python train.py --d_model=320 --n_head=5 --head_dim=64 --d_mlp=640 --vocab_size=32000 --norm_place="pre" --attn_scale=0.125 --parallel_block=false --init_std_down=0.00514 --lr=0.00178 --weight_decay=0.13 --schedule="wsd" --decay_fraction=0.341 --steps=5272 --dataset="wikipedia_en"
Each number is 128 + 32 x the weight over its row's rms, rounded and kept within 0 to 255. Layers, rows and columns count from 0. Numbers have three digits each. The size before them is the row's rms in percent of the matrix's.

# layer 2 MLP gate, 640x320, rms 0.0825, rows 149-163, columns 128-191
098:172113156142184127131125094103130184092139146062121138149139062113117109177130117095144154128148134140095179111108123056133132149129158128134109095100123075119146154140134104105106100173098152
101:169102090127117108198132112116093110202072172151081109140130097087142054139123099134116141169141110159168066138141093172109132141137096129073124134118136136117170085128090080168139096154194162
096:084149079140123120171145090158089079140084188137109104169192139079099131155153119124115092130152167162113159106114101129121075153117140108220160127080133151142167158164164139179133105066116108
109:138100136155127135150103104117142142147082070129188130098140083102107183117156133150147222090185166154126146155179115104118123081097122212167162134138135166155175124095139145111171097080106145
106:130159144098156133109170063134133121107106115092109094137135137124122125158090097142096124131102160139170111084126147070029124116108104187147183103186168162098098125133141086035116137096160116
100:152107102128143133116098118161130100164117095145138132168155131161096167167150164180170119117108152097059102117135117141101158192131100152131089132131138131158120131118088101062157137118127199
098:141079084139128082092151175098083104187134149091108109123127165135111121127153103147199128130125045128177134112078130133087119166167100144098098129182080151101139146079177091072114050143171118
103:097144119147121186103182128135120122168159101143153114121139105100096120145104157153125179160085142118138109105128188116128099112102092153116098039151100168135154133141143116089138117099059131
097:137200129134161111134179180099142154129111097096100151081127137135118121155163092079152124090138130108154077050112131080096149167132055161163103128156109145154139135120126171118111109073182135
104:048073155147142105121112085132213177140111136122150151167174149160177101095188145153132103076171140125170134060173151153146114186094047083129134155141180124109137120116136080115124171135118119
107:148116122153132164151103112100083136169166130093118111126127118060167132156124142125096116155096158123070116131169123123129168153115075096074133136133162126140114170149101090162117050139121119
106:249107136133107172181083085113070177152073072162132097132167128128126103196156112095160170173126130151141164147133130144072100131205101164137158105183106178135163086110149140119166094124137135
105:097151158122144130083138147166129139159128126082110146069120120131143156064141099186142139139157099118151118155130163094102148157134056093089130099073137184093063139116110161138132109152133108
101:126109065075150101153102123128143133156144095148126132155115098157171084162101127176186151144165114121123123131183086120117120172117110131119124153110193125134126166129139145097206163144179158
099:114103124194171169057131133140201161160020178133105194063161136145114120127174150172117139134075120112097126171159145115128124082102147171181158114151066163174112104115147122110121107126115157
# layer 2 MLP up, 640x320, rms 0.0802, rows 149-162, columns 128-191
101:130109180111133172170087144136194166137128139128125058101131153124118078129097116195137168099114146131131160174154135116119121193204098161079133173112107058113168118116078084157116133062147139
103:156101162141133130095147173102103120114112094138106148064181135140157132088120086106155147159176164117124131130166114141180137147104118115026144112085079160145128118106129151150118076125144102
101:091140181066119066113072105195144123137091127093178107118137075122118074120110074147108080061141137141130182148150194107097077163138128142138113137100180089091092152110091152093187136180104163
106:064146096153068192128087176193094167166127116138152128149053213136130087142103125118120158103126095154161158167080137131107146122115113121084087100111166136173131151137098150065141154087120152
100:135124126145169167131163111113119107151149113104076145132194094124159159077201104122079121108102152145150064094150140107090051133093152151113144098127132131073111169122159097170117146130135163
102:117119127142155185147117152063159140111136142135111136138140102127136097137105116091080080103110147093110112101065108114114184108152121122168114124116134120125094138109163121068165111135096082
100:130130153117149212067202156151113161140083117094180097092143178134149115166156103065116126131141136125152165150197115143185109155093172103114148101085118093126102135108141078159116160137141122
108:099029133124136150115174125094135163155156124100144110110122125118148125129163129094198136123172093080161140125124108134134148170117126081080097177128146112106126139093135118165131107106057109
098:094148173153138158204154172095088125181162092184148160152127100070123124106148115118166167080110160205138152167057155094092174128098124152027146142112138144120158159123164142099145143111176137
101:113134133058124154127151125165157157067135157140075074165133121128117139114067095122091097137153182108152106149102107074066136101119143135129131108114102118130091097117065143116133101134158118
105:160156117148137154147135161130142128165057186175101076119134124120113148162099072163092188142143127097184114093160135137149109124138093150055104119154102161138086104134132144116095104176154133
106:039074095117115093121131151186143160188100150115091167128118120199144137027114087137097058110123112041140139124209155112109198089096131144124090170141122098124097107120164204142148126121172075
102:110096133135106113131155168138137076129170105130110151129151159075183137103111163086095145151057092146127099147070175072162157167147089146128138089110153140077126111128123079114119186169070096
098:107122093064124137109114066100112108138122121168111111138142102147099116115115137096123134147148145089139170145152071139124136095081183141127163114150150063095170190102170077093144155135086136
# layer 2 MLP down (transposed), 640x320, rms 0.0774, rows 149-162, columns 128-191
101:124131101087137168103052180171142139120143125137112079102121124189103092132168127106173141164164107098097076128107090093124148131130094144147167117153125174099143120200112147194179093143130106
106:163117130132128144119068105171137162165086173199123120143129112139132101155102116122075183110159118177187120076156149133142145129109166116121167096088127154112163070141139072114088104129090136
101:162098109132127158107122151081076102148126163064111155087059137126147131143178152144150131157172115079111102078153131118100146059152087097065149159101125109133122119084123148076119128101092095
106:105136184109117145088132067096087179105090077150131119108145077070161110065144099104099126155095152104108126116158132107163121150137113148128092136108123151137087180162185141152124124131070163
099:167132113160146085137100126140080191122147105095152146075150104145138100131157161129124139102168119146119129126099096130146163110171166191065099146148130117166129140099119121100186111114138134
102:177184114167142109161129123145104098143163158104110087094105127120146165104075125123128112130110107126108119149184078119122146126169144167140159084085081155131129136138143102095121140164192147
101:067166129105097111130132099136175153079060197107126185061130095107132133151121103076103107153226145156095132132123089194111117127120158096169092119164144043090145156217141119122083178105143098
110:168136146151096128108113143123102112124155101120101110163149132079092096099050177108122202081149153141145224145124064113133107058160188135106136135133103121103124139121135150188081184088150129
096:134207091103207117148113097089096077129135153121118150140136103131097114129130130083140088102167153133101125165112150161115128104130123150101124160154118073085105116127142202155128145130139154
098:091137178115132130116130141076151115143084105114148191105121133078107128082137184068153154095149096168112079130138054169143131135136154111187130123144160093109175067185154142086100113148127091
105:109123088119100127130115105073144128168118103139095113072084112104177136135159057128113158177129127092130081113162133127162136147095108167126115136117121169130095095137134125135128048113160176
107:089135140134121135119116163155144200173136151110091148095067185145153160118114104162068103168168159124139117109156091101139185138124151108066138211170086114155083144132176090112121103096171143
097:165104127090217113137162138118139188124109150075147153126100124166138163136128103153118185172154138202102061152174160128129113177159087121085094099164103112145151121115102116163104139143172143
100:164117047152088101111114136111138132099189175125118099126165108125131126107150154144184118134148103118137125101086134167152158110103148131152102090171160142120113148070130171091085095133189104